python train.py --n_layer=8 --d_model=128 --n_head=4 --n_kv_head=4 --head_dim=32 --d_mlp=512 --vocab_size=8192 --activation="squared_relu" --norm="rmsnorm" --norm_place="pre" --norm_eps=1e-06 --positions="rope" --rope_base=923.0 --rope_fraction=0.5 --qk_norm=true --attn_scale=0.4 --bias="none" --tie_embeddings="early" --parallel_block=false --extras=["some layers without attention", "local attention windows", "gated attention"] --init="orth" --init_std_qkv=0.0388 --init_std_o=0.0 --init_std_up=0.0388 --init_std_down=0.0 --optimizer="muon" --lr=0.01 --beta1=0.95 --weight_decay=0.0 --lr_head=0.005 --warmup_steps=41 --schedule="wsd" --decay_fraction=0.751 --decay_shape="linear" --final_lr_fraction=0.05 --batch_tokens=[8192, 16384] --seq_len=512 --doc_mask=true --train_tokens=117600000 --steps=10172 --dataset="wikipedia_en"
Each number is 500 + 25 x the weight over the matrix's rms, rounded and kept within 0 to 999. Layers, rows and columns count from 0. Numbers have three digits each.

# up: layer 2 MLP up, 512x128, rms 0.287, rows 250-302, columns 0-127
# down: layer 2 MLP down (transposed), 512x128, rms 0.0702, rows 250-301, columns 0-127
up250:529531457516481459493517518503525547478527499460493490516465547543479495515503476508459494485535547427515492495515485490468485467508468485485531450494481494540496488489481467473490464507467479529503478530517524493482476512481528458459539511457528521509463470477497518506533497501531496493484456476518492503474484471479477492508471515508564478484527534457473511453494474523490452490505
down250:530501509504500530527474473492466518545548523490521489478530470518511469509506482530532518475512472469508519507494467555532513545498508463486478505565497489548506529521455493518473521516484513538460460494493512492535488514525479497518488464502516476519569472527471459444492510453490507528476508559507496528505516514532539509480483501493484488487501501488527519542555502456504542517497
up251:508507491480523517503498505504514496534475478503533485483504490541436462476544469531529466506515453456531537538487519522506518535455521448486493478445486576502481514514502538434532510509574472518507521538486501506454502440468543488484503559530469517531538495583526476526517497516540515454517483471474473482540501506486481492528504473517513481532466462528483497495422496467519432537493
down251:511498508541548537538486467519484499538477452455466565485465497515490521521571531515538502537549489472536521537469511533560483489453533521496465506492504547487534462487487481505513515561649485444528529456519523479499455488558429509533448479471500492466506515464491506496504477437509515472495560550480522505497507480513475534479472479483512470480537522490465429518514509505549520546501
up252:476504515502493490514513486440500524511537488481507502486534512490480510465491438507484525539531490507481490519518501525498464495520558512486551538485539521473463493492462503497479540501460492491476514524561520483504507472503541489523516523496527524440491501511525519508514501490513494494491538487509495489508514531491475510525523507460507510507463489502495486470486483504502521452493
down252:498477539519500450467506493499489478527495507477504507488514515505501473517491491520524522517479478489506489491504500531472511462553495512477531519528547509502516530544462498537450509481506503518511510470520522511506520541473541517489509452530498525473540512494531524512484540491510514507515490504483468462499475458510540508519510517444531521489508504531481508517494484527493489508518
up253:553525484481505561478463505555530477512487470512488519510546514527515505495561449475560467529495557495506484467573521583472484525508499548499489508527487492488512526490591509539487481513500539566498472470470478467544525508558512470504508458519521482492543531491459540469499488510516520491467489566516530474492534419466512523483488488457503471527531500509523486521543487520547564514490
down253:512517518535491507489460528452488550542481513467486551470466466597537543582521481457508470536467510466495553521529503505492513498476464505503463446481506494547528518481489496499498510504500546478512440532459519506455544519500447533488506522422508459493504529479526525454542527483481494496501492516535492525504482529512489498557511445577482445483522460491508513530447495507521517499447
up254:537470481474506507511449540512517485518517476529457515527532528505525492486495493540523511527516470536489504521475460505457486518556531488515483520520494472460476539510492472505502548541555442528466496549508519496554481519455507464487516505494509485482474483520467479501459487496513551514540474517462502494462443475510490484495459510488492537484489474543532531492526532473496489494515
down254:521438478537484466501524485509510534446424511517470481515505525463519483498496485512481485524536436402456531492496452509512525497556467490485506453477487520494529522528545511526525504504513510497460504472504513515450466488498503495510489454478458518488460558501512506471478518462433524469438476513498523504501516521489489504543453529485484547512448510502487486529470502492501516500553
up255:523429506485504499512466526498486471513498463516461479502510494466498538518496503539512527529498560515489518508498488532500520470500511482499476551528499528467488465485511496462468494508497495503484497483471505480529481513497534488461534490507478514493490488518471470518489514532524506513535456520492494526463473503490514544486502491539545503520495536466504511504538437491485473504514
down255:481498469461498492486477504487506488495490452445496485508536489508500516547490505520513471491514511533486534471475482541516489476513469483487458508475511540561546553514469518520498492468503431475502521491512493479499475474514491455506556495505493483466465487481529495522500516456490502452512535557503489478517437523521513488514507488499472489479493503471492500491486492497493496513484
up256:495512483502489491504501519497476516481509504513478479458527466485485484487471526472534476486534543508518540536482481498494504492520458480498496517494531488493462496541526518556496492479499516438496538507513488475554519530471498529526497487528502452494519520490481444516491475468505499491445511551470480479488490504532491537524536495518541498553488488524469528496489452457507480483501
down256:489499498468520552494482520556527479471484456447492547536503450470543508487466509518512490485513461558536487558479555484479501498519490506523465486498401499494508493483509541527492465527492505513505525501500523505511457450484478522514489539460530504519530540457455452465499528451495435483539513497518457478469457524523485514469480534503476528513499494483453475495511498501508484537556
up257:526490535464477491499500478530512498534507485491488483501490498476519494449521516524516512534523481490479497476480522497476471474494511491501503502487514476484493472504477505487536519505511510518544478495524478520517457476480506511495484535487450495477501465485479558469473476494517510544486504555482484478481477467490501478501489500487506510494482511512505502494477494465468501502551
down257:520496522511478510546492467514491486478472509511522513512464508471510465526515485543493474474506481504486500528511519506464532491503494462455500478505504474521482504504486510508532495481473541508512503500499540502509491454506496470487500461537519529481527518480499492475529507532502525503523534507522493498471508464529494491457488483517516514506491491494503493543518448466503505495523
up258:508485493454485489486487497493474480504499488496497457474486513518461534477536514475466517532495505532538502486460512488525514498469456480466466512500506536497496482521488489473442488480494498522490502490463485487525468458453504499502491484503490539481486504515482465525476477493510539487501504481509474481469520522529490540532537451542468446514539533499499527532495518516431526515497
down258:511490512480526503512509465517502498516506505567465538455474518485484488552462474523468510508475512505515494528522498466515489489523438501467491481557436464508503505476475456468506531490492510488474500514507512503494499544499503451512460495491497495485500500494463483512447527498501533510497509540513484506513504483517532478447486491513472488516466472503459518531522500481531486512444
up259:526460469520479495477484516481473507517499492476514496458506502495526502467481463539513505519551491490540446523532515532504513485452453573485515506561483517503484499516507494510504525549493495488528487508483509497471540519479493479471528495479519486504546479519497468502473470511482490468520532538523498447474516488507510508515465457478521525501495509515498499483535533485520514501522
down259:520475501569471484482520502495536450478484484474496536473540500494513504482506499537497509535508495519505502514522442490482553521505467495490477500454492501528495508459481499475496522509513518543506496479506504496488510495509507520506511487474438501472493496485519491512487500524486544487497494497560504480480514479505500508517500470514512542484467507455517499512486477526505508518460
up260:492498511492493491506479487504500506499517496513514521496517495523503491484484510502487488467504489491518487518503508497528498509471490507489511484513492478512520499530513474490447520530481524495488497489496509526494489509514508492502508502505487505491450472488461499486496496503485497494489483492490518513495490477513504505518507520518516469507477494514493499499512496511477509496517
down260:500506507495515534504500465515481486474507508487481508507510464496513500488484518481520508511488493494509483491496459511493499479505499516510501502510503504532510509496497514468504496500490528494482491507523519492486512517489491501498475497497501497508499500486505479474492507500514500507487493492488497512516482497486506503494468505484514499495494509501508487500461497487522492495503
up261:493485527538503503501462467520500479487494469519492484492457484554479520477498436520528480448555495503447435453502489470490467533511495501481512461493458532497508487475511477457509519488508439478505503555495475464502486462528497491488510546488532506485522494444503482467500483540517511505485497483537495556473556494544482474468465526490471507462522510502529480489483487524534505471502
down261:504545481497509479540496490486492501543504463448563497497498485482467467497477519478518484528475498533484477455500476488546452526496470507522522498473535459526511464453501489539544524535433538456481531497464480513534522490517483543500479528541511516506511485473518506502462452459501488458509448513476535557516509491549474451501518491462474469474467531517502492477541510472498581504485
up262:548492500452504520501519480509460510506548532516478479470502465502542467506502515529529484527502452523496544512502515496494471461518492542456512487449510522470470525525506497470489438482510538501473554514488517475523484484522562461525480536486520490503461512471466486464475509487506516505509508461517510457484503451516482531504515512511489487488489481489451494486460509533504457503477
down262:457472496499495529532509533469553506473509512464482468515485498455471522509515541522490508535485507494475523507466488487504535496527517491533506500489509519488532506518528515485496413512481513489471487514538519518447485501531471491451488469507476493516507514499536490525528519514493500507526490483486538509519463537501493529444535490530477500513499519477558522527535512506511483489504
up263:492495476502512492474493445488469471517523527527491494510530493536537563499498504473472520517440520535519528532508522539521469512497511545494475471451563510446467513494467507504495498519533486513504515484469505518503486499514525504501559496512495485499496504491525511462489491509508499543475517536512504497488523495498473496523509473515493524527467512505493475527489477532495488527508
down263:512506499512465476516497462524494525472499517500496497522567483522488482483490495504458546487503503445536492521519491521518520513495533532520502481469444482511498505503504491476528534528568501558536524500563495513529494521479518489497486494502522515534508504473489535491514514484475492478521463487495498514525519481491482509519532518507540503536466544496452519484510484495498464486512
up264:506480549490512526481490496535472484492516535462445490547545501497527497568495460474505503504467504474508499470514482551555496495512558493468478449482558526488483505552446486523479473504499479469514510527529467477459542524514471518517513496492516508459474494466463474511484501498524494477498534477541492528505489454477522515493485518476496540501487511480541581459471481439489506452498
down264:528486414509469495486468503483523453460529513512454513509507512512496455485505461467523475464541509484459473495482535535512495515536520471500530506511475491522503449533469472480490513501513485480481451535497561504504488531457477468431495501550554530512457487458528508460484466482448498498486518514496432503467525487543514489473511510487502491521493495487472523509471481492509475510485
up265:477485502472536501494562528531509554437477527521475491495517478507481482485515477525483523496490477539527484466501483454496485477479490525505544478508488514548513540517533497459470502492499488500512532509501476515524532508534524500486507492537478513506477454495514506484440479490499513510525523510490520514532503509543472504537454490507504515492478433465525500537466527526484513455480
down265:502478501542576578407514543391470510547457522473476553517541484472547535440538539565511437486397507512441539524477491512544536479494531459549532532539375482504577504505451463454469471537539497514505470468467485514489500486538499497483522511511499495480473501513445516458492561441482429514544539481436516486543476448522557549440507455477479526626504538484518488541509554462509503486503
up266:510520483490498513511490471498509507462503509537502503529493474497483517493464538463491486495536469488516500529521485513492477474525537462457487488491472482485478480565494513534484516446475485501498503505529502508497501526479479502493543502490534491502528506481522475489522510522497506484484507498527510534506478487512494485523519484472495479504500498473477523483486505492553485519529
down266:506478468523510494509538512522479538498478495502477508457497445482493512505484482510499467473488489499517492481488487508498502511533484525476510525477506470492440511502520484498489496495489498507502483502494463500515499517471483497499536470500532483491512483477506476484501518462483510513476544485471490488514518526522526515475503467499527488516521495506476500527493481514497520525476
up267:499540498479471501461495499505489504517529487537515509518531510506503521526484482500502549490504508465514488473521491492516492514481506456528470567481493507485493490490513497497521520504531521515510512495509515456508521472497499512455547500493463483504482486486524493505493525531483524521478494484504539549437517494503538541480463517504527497544500490496529525473561478520519526455474
down267:477539513478512488467468483489482463506512519500518499496466494505529460515513490494551509458539418471487538501496451514506507512484538486527461483505471507503519553540471494510455506499468506523510513487486524479477492471520460507498487502468505532544490550502485502510515507473513497497490507508494542509503470492536524496522467490507491501506539494509456508507523452500453505536521
up268:480486538509484489492547492502461480498533530522478525519524493485474465531519498486489508508470523457506510507498511539524462521520472528502533506528513514473501494515526488500539460486538522525528494520469474536486580457484492490497502477504489504459520504514507497468506487506482529504455510485505515516468499488521514505512521478470478516480479469559477503497491459477439534517511
down268:512476478550522555506471524496527491504511445517484526510489499473486487515505482477474532535504481497489484528498446492479543479500498487497501461487494482497516491487504531487509477484468544495491505475455543508456532512478505520467473481524490501506507549511449522501520509535500475472514508460530506447470499488464499486490510473506504529525513453505493503497482537464495529500498
up269:494541482461454501495459508492464513495484512542465490522517501503481493486534432517505452509521493517513463512514503492528526463497504489484470508520481552528544512497498494516448478512496492497490545483512494460485497516509471509482493507482513496489486505501536503524509515523561489519483494504539500476470538511499483499527516515450479520479502511501463496470512457490508513499507
down269:496525534491505484475511490513504504550501499480493502515545526506509508493488471503490501517487474470519504487484511457523554491503478523487491477465539531515518514499479481450493485487485511510488549501463475472482452491505462497491475449507506522517521507565504511496519517481487541521464472489489471465502517477533475466493496456520506525475524469513484471519479461521497472542504
up270:513496530478510474531486506535558522509537500534544552470560513493523509486451511523482584516477524497508506503503513525512553525530472475492512496481509504472507505469467514505494506464518486518459512506520508493485497472576519555504486502500454495490495493479476513496504474528485511521468479494478457503495481491519479519506471509499473487473495467501502496503442495486535544502509
down270:449507500502486501463475531428448536476507506509497494494527517552539518483514531553502528496498458558503542498534493516543605497499510573494494467477571495496484564543534502517519453525493524508512556524488509472539492517508505516476512476461461479505497514474454499469499523481521495508460489463451503445456531441493469505497505538523489545484454434489457510559501465465498537475525
up271:519478466463473451488489495481536506489514465500494496495450452565507504482529498520477462545463451470523523494541505502485534493476449462516494469489524453577534525504515484485491479483478485493513516480493501488541500465522517448442512522544523477542493467507498495523520526465511526512553455524510509478477466424509421491526481501498527486510476503463500478470447480496536520465407
down271:474486506467483473493523475543532501505512521489535508514482524501487470506491474567524513485525457502501531521464484509505515475499514479524463454542599494522486518525481471531483558485513449501540500520488516488493517470490494477497477518564531547497485522543502528481499493522530547481501535526519520497535516462555517523495499460513513455504476482488484549519457533497494525541481
up272:558533491509498500549553500506475503496504492506480509533508529496519548493470523556523472504518522537439528500506488505480526491464504469484488481530498499520483521495546480487541473477549482514513522448495509556459505504502515467503499441473551491486494513528476457496537464499513497523498503511484499526519494507466495472503522495503522450494462501510515499474537526452552450480581
down272:574504497527510479507479478496444466472541518503512468499501541515484481492461480492519483462479493524458496515527513531481480484494543513466552509528502471505512439541539518473468499486519471472527521478536477505541474498531500474475543484502464507461496481509471512462488479504481532511470480502502479527519531476525505492514516516518526476513507518481512515518556472533510507488460
up273:497495480469462494528457487496496468487510476421528530493520514506490516454483532501460499478514520500500510524528477540489523513536457478523487483510470508479517500479506445467462477488538462509524493513476456453508519464457476480522487517504501511511494571507531480501536532531505500507497449482558469478498495486490504507462456497519525468488517495480538510498469500500542482464523
down273:465498569538479500467488511564483530474478474506512535500521494498476506572476493472475534544473484554470492515490505482520504499499511537516468464509581471511514530516512505509503479537550490454470530450524498498517501510509486509498456529517503508477507514470516493507468541495516464485498529505526531509512505502518518512466456504509472522469495503482494538495519515503518496490503
up274:508519527504496479522497498514481494477523472481459484525504488490519502489501501482513482505495509478513495478544502474511545501517468507527519511505493516447470484504519473505443492498482513484511498451476492475473507501549492527524531504476515530502465503475508475510512534533510514500554542533514507526495474518524473545481510504522522517522436456493501487485500494483549525475493
down274:519490554511521509526526504482509478504481478509520502529508513512493493526501507491510540510469515517535536508524495512507528491537485495548514480487493476515474483497467509487482501480462454486513521458501501534499532492487479512503492521472487491490492497482480510500507490482476550464459526488536496540486507537520541498472465487532493563497481531523472540515491471473526512464448
up275:499479512513506522534503518500519531522527497509509450535536516506516475534465464491522503512478507494522526536484494491481506479518473501489506473505516468535467547496551468524464491506510485418531527512468514496541488460510457450475499485492526526526494492508462532519514503485513478518521506505501482517508504513510531535477514503533488517502517486503501552505523504497451496493514
down275:535502481563559552524525545465511474485527505524496512501466500512507493462506511496485467518504447493534518520506507500474528504488557532484516485533482496473503515502470530509491477498507452502516514503487504447489499496500544498523488519467493469489511487531499500496523507502510497517479514516513537473477514535476494486486532493492520525538525485520499496511488508501532526470449
up276:492538521521507490492532514504514508501496510531490466500521582455451532488480463565536472434518510536499493502522452512456507458485532503515536489487455478506467506455479507492532463488545528525504533491521477488493487472441446494530496489447513469551499462522519454556539516526519540500553505504490478504501518531470505510526510483455533513519498522475493503475511550512553440453506
down276:461473451505498484543550520479485471458491456540478514470478521491459500489522512461503510520522523534538525544485507486528534468551511527519490525454504443516466480452491481522519511557531492470547471504510509510508464507476463435509526517467495486523484511472485519503496527450483503589489508472535543530463488507534484480541527550533487509486471552491475458528545514498564515493493
up277:432488500439477433510507477509543488515511526498500490515469475535475553495462475513531458526517479494504465468480476449515503492493524504521503511481457529498472460488515463472474510486507461456519507514517488503524544494516518544471503464475511502512503503500499549517477503520520541532475520479490445493505540545505496563488472573553522475530498505519484519479484540457504501535506
down277:517520524486500462486479486489463428470468492529455522518487489499511460532476512459473451481473546502459453479490526437508492498456457473489529537469487480523473453479516484513437494533493508514479505507496542502504502522549517512497507487498528500499498526470419463510549478510517509449466484531480502473544518532541509506465506521528506463535547486547524519485509513487502509478495
up278:512551515469501496488547465528468500509517492488464515512532529525506538524455479492505543493453524476474476491455525497517517503541532416469484497442483535525522488510494493473531554515523467513500492482507486485548514443510535506501502479468485523473500513473533536494495478511503496500508521522572499534489489504500510465474504503531455482504481469554510459491489547550542507442506
down278:464487466543529487499489465459489433536477460470492476565482521474515512489491501419506491488489462506528505501515501536537516488516477499535463479544475528516530520512494485550508504479472517479495447490509515491506509501504479481479489487501523522478533486486522544477502491544466489506503541515546547545490491488536471472486505528483480523526490518447515499534508513496484517483525
up279:486529510508501491534539510496497533520523458534475498501524493486488484522504517482502500534527439530552473475526508514518501494486458478502505453495488510479496436524474500559517518488497502551497511503483523516480518512517553523522493520511445470530479508489502524464439508439532471506480502489506528478508489473519501513524511497492480475495516450497525472505507519533550510481474
down279:504491499491486472507473511510468535479504544511517461497533503521463530518521481494506501479509510475526488544495540534509501464537510480514523510555482504492481514488502526486485474493503471503498521489490523471502493529467500481423454488510476475474519482435467500452548492496552545497473503512467479502513479503493504502468496500528543448538490474494466503508521534486504486498525
up280:502508495481488517526500497555530524483495489499525481446500460528509461512509508489479511471486463457537449476494508524538523505496512556496526525489523514498500525537482509478539485460524517466495478528511473507481452506545444537499481453468481522509509484469516520510496470481483525501471476536473480471508522507486542492541482482499495499453516523486482494508465524501423525507487
down280:530513469486488485490503453550522459486477511508507488482539478525516505489513503476526445486483502476489515552503487459486484548484531519468474491545558506495526523508497530539500468486551519496477521477557461473525483513508463532499464463520519545507543524505493471493491531478489457494547490510473492503493511484495522536521509490516495526537504540504489522477478491469470496516485
up281:497474480501463457482490476523478501526476509532464486546497503514516513485533519500525499528501482480500486473504487537512451558469486503497497481527492501507509498490505515507483473486521468496510500498459507531511502500520476524479516489517466504516479517475484503502521514525515539496513516503522537511460525513488493520472492489484448479488515488513481491519496490470497511519503
down281:511485492527469506460514495506479537517510510514476538503505521491493497524482493489544509484512524529485485500486483500506513493472488511507485525504444484503484457471505505497510470516479514454509508536499526496488514498490500497473536457488455493497500483507483490457493483470505539480519526497537501499514519537482502514528490476500491500498495484493457504519505483475523551500510
up282:564462501476498499511555456492472508555534502523498495502537531528477494456478494482537517517500541520485508496490509493498507538550514481542536541507535506489448534516509505462512493458503519465479469480524503520492510540480529507505498525510490530458500438506514520525457448485548493513493526486532482499518493525577465456505505515522551495501473495530526528541475494464479500499530
down282:510463481463508503511542495505464480481507471527508512501514487499476456476495531510518462467512498464511480533478506475476483542501452480460497550483489465474502449511491518501504502534494500490525513495486495487544489478504538515481479508486489554482448473542478474518463533484505506470475473497483517456544469463482563500460515480498515458474518536500427546529537465513469475515497
up283:456517511448517473478517465519513482535519531487488479488496473490500483507520496495476512501527493505478499541482497527508485506541479488497483491463513483492489502503524479502489437474469469471477518491490487482493477477486495522459481497541459529467502533503471502533452512499480511524550499566526540523482482523531492512490528515516528485524481525505526487435533507515505489470483
down283:444485488456490499487465434499507493512478501493479459433447528497506482480485508496480526460519527500503502555478451492469503505507526507489479510493475486490553477490473506505499533511465451475495531480523532496540506534486484525531464510521489496527462572561498509473510457516494485519497500500514499479534495540521515528469534500482484478466499496470516475465506474488510528483500
up284:469514513498524531534477507478547529489510512518503487526515553507520516481487518505498525455511503474505488518511509500512518502480494525500520496522506487506496531499516484505493462463514504534478511487510522495502526506491544507485536466473484498517466513515536534489517478532515496516524525492546539526463459510513488474529493538510477486472503504513524489490537549518482463472468
down284:488528508511496508479492490499480478524506494481481467499514480494495505530518505535462465530527466488496499491494437533510529481479502516541522510490524504474499511502484483498478484462482544502536521462488495517473452497487500521487541508498465501473515493514526498476527489484521504530527487513471458487505463521488490483468450492496503494492492519502520503494501498480490514534484
up285:507518523511463494555547478537493525486488570471479509566503510494466497507531472507516476539467504485496452487483536517500459504537484499479545489527510476479468497517517475487479498519514446512512520481476446477476515508510512482510521516516499483488467510484498502506534502491513525564476504497477471474483534467520455515457531504525458528476469515522557500486475442474506545506557
down285:479462485488475537510484518480535479504473512476512498533488507546511507521504504441532494485463496474500521515466460495481495449430475526462502511516500509521534512473520497514509511476467508506507472485524518484481502494487502516470513527525509534519517540510484520501484483521457469467493455476526523458523468480522450483466481516492479485503526504482482513502485541428544485503522
up286:514468484539496496525492538504532444448539521493487518460485521494527535494484489467503518541500463531545462493489462543479535525501485495516507482439535480433521478497540483481452511471498510529539476479499510530448516538502464469493481545502481504519526483490477501506454461519498498478457492498509523536436492440477481482497515495544489486454489530555508484508524502481480479457484
down286:516518517465490492494530486530497536508495486500525526542509514504485539484545520490476503513530511487480520485489487511554499470476517539489539527522512465544458518485497498530532508511497500448462500519530522509490478524519496483480507502522496481478498511494509492458503514491478496522538509467530488450504552519477498512468485519521553537531488507461452501500483529528490506507479
up287:480464469526542528483489519543469506507508518533474465470506491459494474497486478505512538513472505505525506514540543514518457456504542503522506553479533503465454525536471488488479531482534523476510510525534486470481491492551538499473521501464533533535522504495481509465461476513496494548514502457506515499512475491485472476537516477483492505517491507493502498483492509484482524512475
down287:536455474536488504453480481540484517482487502473492508481493479495501490538524501501512512452481521502463460519508443520466480478498504481503486487536513484509466478519524505511465471523528483532517498481528516509430493534485507474501498493492506516479481484478501512506516528476495438487517482502483436490498488489510470486509509534473528496504532492479505508478485518536540502460511
up288:520509506501488465526486530494480509467503484493508518510525479476468488508449473459513488514529488485520511497514530465518518513456463500483464475540494482473483517552543464491512484480498550497569500468471538495512521490518502508526476505524494531497539488492548516488536506481506485511487506497511495506485471479484483449525529490491520496486496472492491491503530471470498508476492
down288:504552510537509506500526520563510543482491483521482504497473498501503483512477483508473494496506557485497525523465498455528494497511474502481530505539516481522500491514526485522527491483517505550532521490496509446500503538482517520506520491524528501501538486457526532493497470494482486497483489529512490496535481498524526490529492520489517488522513517502554506487500496491499505455500
up289:542496494493544515526522490488538551494498526534527486498514520495484539500488497468514451458510535504501512535531459508489480492485545473499487448514494454496510455493543497562488468527516512481481499487465527516527510500469465465508549505465488509496522528493497530502486512539475514502488511539567519509503511476478506549505485489521503469524495513505529478481520486517492476481524
down289:535505501524527511507526492492533525516518485420510552443500505503497487509511515453487508533523488523474501474533510478502511528535462495488462502506517527498529488500533490493498521543499471523518504487478510495517456494485445499538509531482498458475498498513514467526450496509496523476466494510513483462484500481483557508441507513475545495509513539520478509510450480477495532516492
up290:488458511534477499543520504539495479489492489513469480555502474496487502472478488439486500464489472484488516452496525506515437541513499492505523486512518511497516508536523516498495513485553466498448484489489540508482487476531511497506507494511471509461493470478543482500501485501485502475512512527503560543484501495505499489526521497479438488504518485482501502479492481442478499487524
down290:488520482539497513491511516508490494522501487450482514514509541493504516471472512497502520466513478480459490478498483452500483499493490535524499482512469483474530497517511488498503518500525490472453483465511495507528468472472493506508504487510481495473485528456557531491496522485492481477491490531522466533522481470490512497527526481494506500533541465484524552513488507508468519523512
up291:537489529459506502482516504477486524517514442539502499525510526491492557499529497490499503484548495523531447489472477480499483500530545514511494491503517497511480480509509548530497492514452477455504482475510494532456525487490528492518500463533503519530530503508520474449496515518508501516473462530502501458541511493478500517492513508465486500462502447474533528486496502501540466494449
down291:491505505460470531479515505485483531502520480474526549521468518525526485474482479530470496514512509484479527478497468485535488545540490506512503511478473469499488556512504477488491473525478514495505504443550476502476445458446506460501472509525471468488482478526494562449507513486508513535457470463485512477488520525488516492437468532529496469497503494502495505555555458481486522491480
up292:517510510483467492505509497496464540502529507510479505495490521481535512503503477465495534509521501451508516489499474525510515557506489465505552532516525515477466499463508502487504436461539486521439518499469468472541450479461488482507472471543495526524541552560503502554476494549491508530470510434433525457443506521501494491474551480490490476490476521526453512489500518520472477480509
down292:484504485477527513531518511519485495465533526485464473500485504480526525490454519506492506493548526527484499503500507464493539490495445488494479482530489535449510513462498485506481509496530454469546499485531486460504543485419475522473477493491524534522501562466504506478503473496483477526525544546548540507489468486490469565537505490471511503545476486562513525489536543523472504455481
up293:489518526468515506513486489536491489478481525492533553468530493479482558481513474510456520469478534452535494500538492534495480465499472514470481481477479480514501472496471482526528530501494511512467489502541477514530490488452502517540516484474514498494464504472492470491510507510488492474488486476498506508559464499503549491480519458474489490493494527503489515491507537497501479500473
down293:462522509502528479491495502500477469478476450483506502515518505503498517564472514479491495527482532543483490472516486506546464492479520488517491495503482528497531523513520499505470512505467501467508480489552533487475479510489466502483504504530541507479506485484541491510475504482460494484505516509454502511495511493517480513471488496525468498491512490467492490523524503479507512486487
up294:556477479506504513513535486501530521506521520479487469517475446494508514483527506519525478491512471535518482513502483462464471516497529519546493479467487490511492506507470517571490479473480493506491519510500454498491546476498489537536495461519495504483479514490535508480484518519545502488485468496472530481495493495501484508489501495504495515512469508479511493490527545495487438471516
down294:521491466518464509490488532512474500517495477504524539479475482511494496467516477501522488503515508516516473495475478492463480504526513511534482513513488526487464518520498528492515480483501506515507529516492502477492501494512481508488568500449502499538486499487500474503487479445504497494515501478501486510472503501479531464530505486506487493490465494534464518466465530488525475526483
up295:495488483498505465537524506524464535501491480494518516488515472492488482499458508488542472541542482546479504522516470450519533462477497509475506484493487566451474473521527503516514488522472518526482532534464493550504519491561503464484482531475488458548533439485450500544449503510526453518498492498520549464492501487495440522482505505490491532511513447458485522477502551529550488499457
down295:492482512521494536513461472506509479465483521504451544483484469486473498477455489486524510499500520454530413517515510524553466507480472438461513488543495516520545525461512455501489476494474510537478533500513523542519524459542501554560495481456543450525504504552486522517531539493498500482511444495513555493522470498519527479506515509467507522531547523525502492531485514438516521488457
up296:500448472476513507542486519499490474486494507474507472516502514499530514474500517473529546515474506546501501512526444525524474513480476443532513532493467527505508463497499531486522452510506504530507499505432516500461474460483476449483480497520444473477511514471482484537490465516492553446541440505485496504448501482510506545486516494518501477475480516507505549474494545502493505481548
down296:523483525521525476511490506487463511495469513504477499522549512491510514492476516536468466503491484518465540477519465524510501510478537474504518486534525494456484499528498499517478516469521477460478515502533507478479501464517495514495464503513503501519472541481509515511512502513499519493495470515547471469524503461474523515491478474514534436465522531489482512521471501489515566518465
up297:465503517501527455512497513485534537553466488525489485487537526467453494493496490483548522463488513492482470498471485497520534522483489465482513521473514534479518505480510465524525514517521531508494507513513519557498517518514485508526503531509454518511549476481517483507500510518501497531504503503505500502520494482479513506507480488494495503496504499508472488504498476475507525503508
down297:460506514550496492522491460491491504465490506470472527480482500516511511462478504491475496473518463498523519494505526522489527493513506483525484473477475503525495494544483486521515510510485510505501502491503534504485490503503452498512550495509505482502519477500507512502535553466517480504511480496491531495453486511472487526430519504485487511513502483473507491501489450489516487541497
up298:535488509509490493484515514521489520494512466492540492484483525463494468475547509515532510480492454510492510484507479538489510583497481510503485486486510511490492503481491508481496530461497484484485476516472481513545481427517493521499494537486465494488502488504466510525478487490466531505536531518462520473530495501492497494536499479515451503526479512512500492516477466547494499544523
down298:489509470444473506480489497464496499501496514472522533453489489499508497497502469487505465526483494450522518511474485468530479515504549495467509531495497463491476518529529505476514484527523505510498498490518499508509487479526461489513517476501493514471503482493477487522470466538500512511505519538505479493524482506522502532475468472538506483491490529480542514500469508496465507486486
up299:489532494488550507525501497509505503518524491485489465512477489517510497476521496524538509494476491478512491542511481497482525501548539495468491483448479544511501505468474486462450529538499485488524503509509509490479479495541477477490530515457477468474463525485493501496459469509520502533512539469560489552520511500551485545492529502491556509501494458512488553515496496459491486493487
down299:489556477505532490480506503491499510451527481500514509504476480490531495492526495532495515511549490473495504494551513497464482501577487512494454497525456452486500533481487492504485471497492484526509471516521477481475526498468523461538557436536500487465484544517507462544493530516482517470490503518530513475500513484468500500445477478492492492464491457513528514514509490501493488492484
up300:537512474484506474504479493490492503521493505531509491505512477516532471487558521536539494508501511510505512496524505492493497483476485464529500516525524462519506496502492512466486472485527494531513514537513512513499540499493543518502480512523535481501468472499508477490467465481521521489499480452495508518488494495510470496497501515515508481453544454498497513505488516509509476525510
down300:510494457531502467496480507491482491514514499467475494529495474475541496516509532480528519476498492497493506519528460496507481490497482481504488493548491500534482513523500518507501515436490472529517476499483495524455496503488509469478536523478494544564493501486486517479501493519476509511484529504484506485513524489562491479474486489489490456512496507488489486544527531504522511500507
up301:530520493475491494474505534456474473531515487489450542503448497527487472491481501484453520557527507487472468550506508492461485463540495507477496496478503451510511509555536498439482537486500499502533493553500512549522491519507520529450512511468520538463519502524456536525549478530461466536493473549531481529488530454451444552452476465449533497474485515497521521481479510499475458498470
down301:491506522473565472549516461444485456516466473478487498474475519530536457497463541486456501497495493475538510496518453541475504501490505491502487488480518486494514495526455492496498499512471496509453477496480479490476478531514435493531498581525479512473518502501535470409505478512489537506514539504507585487466539503470504494548519502506534493472543498488513519532537527481507495478463
up302:556485488502505451515497523578490508515486504495506529498506548514519517532494502554529527524524517515488547526452485566475517576469470512500493486454469512462510456487501509471460485501486506499484475523511497477505506582506456497524486492529476541515493498531454491486510497497538487505488469511499463516536435460499477523461500471529532490499534522547468498504515474495499513449538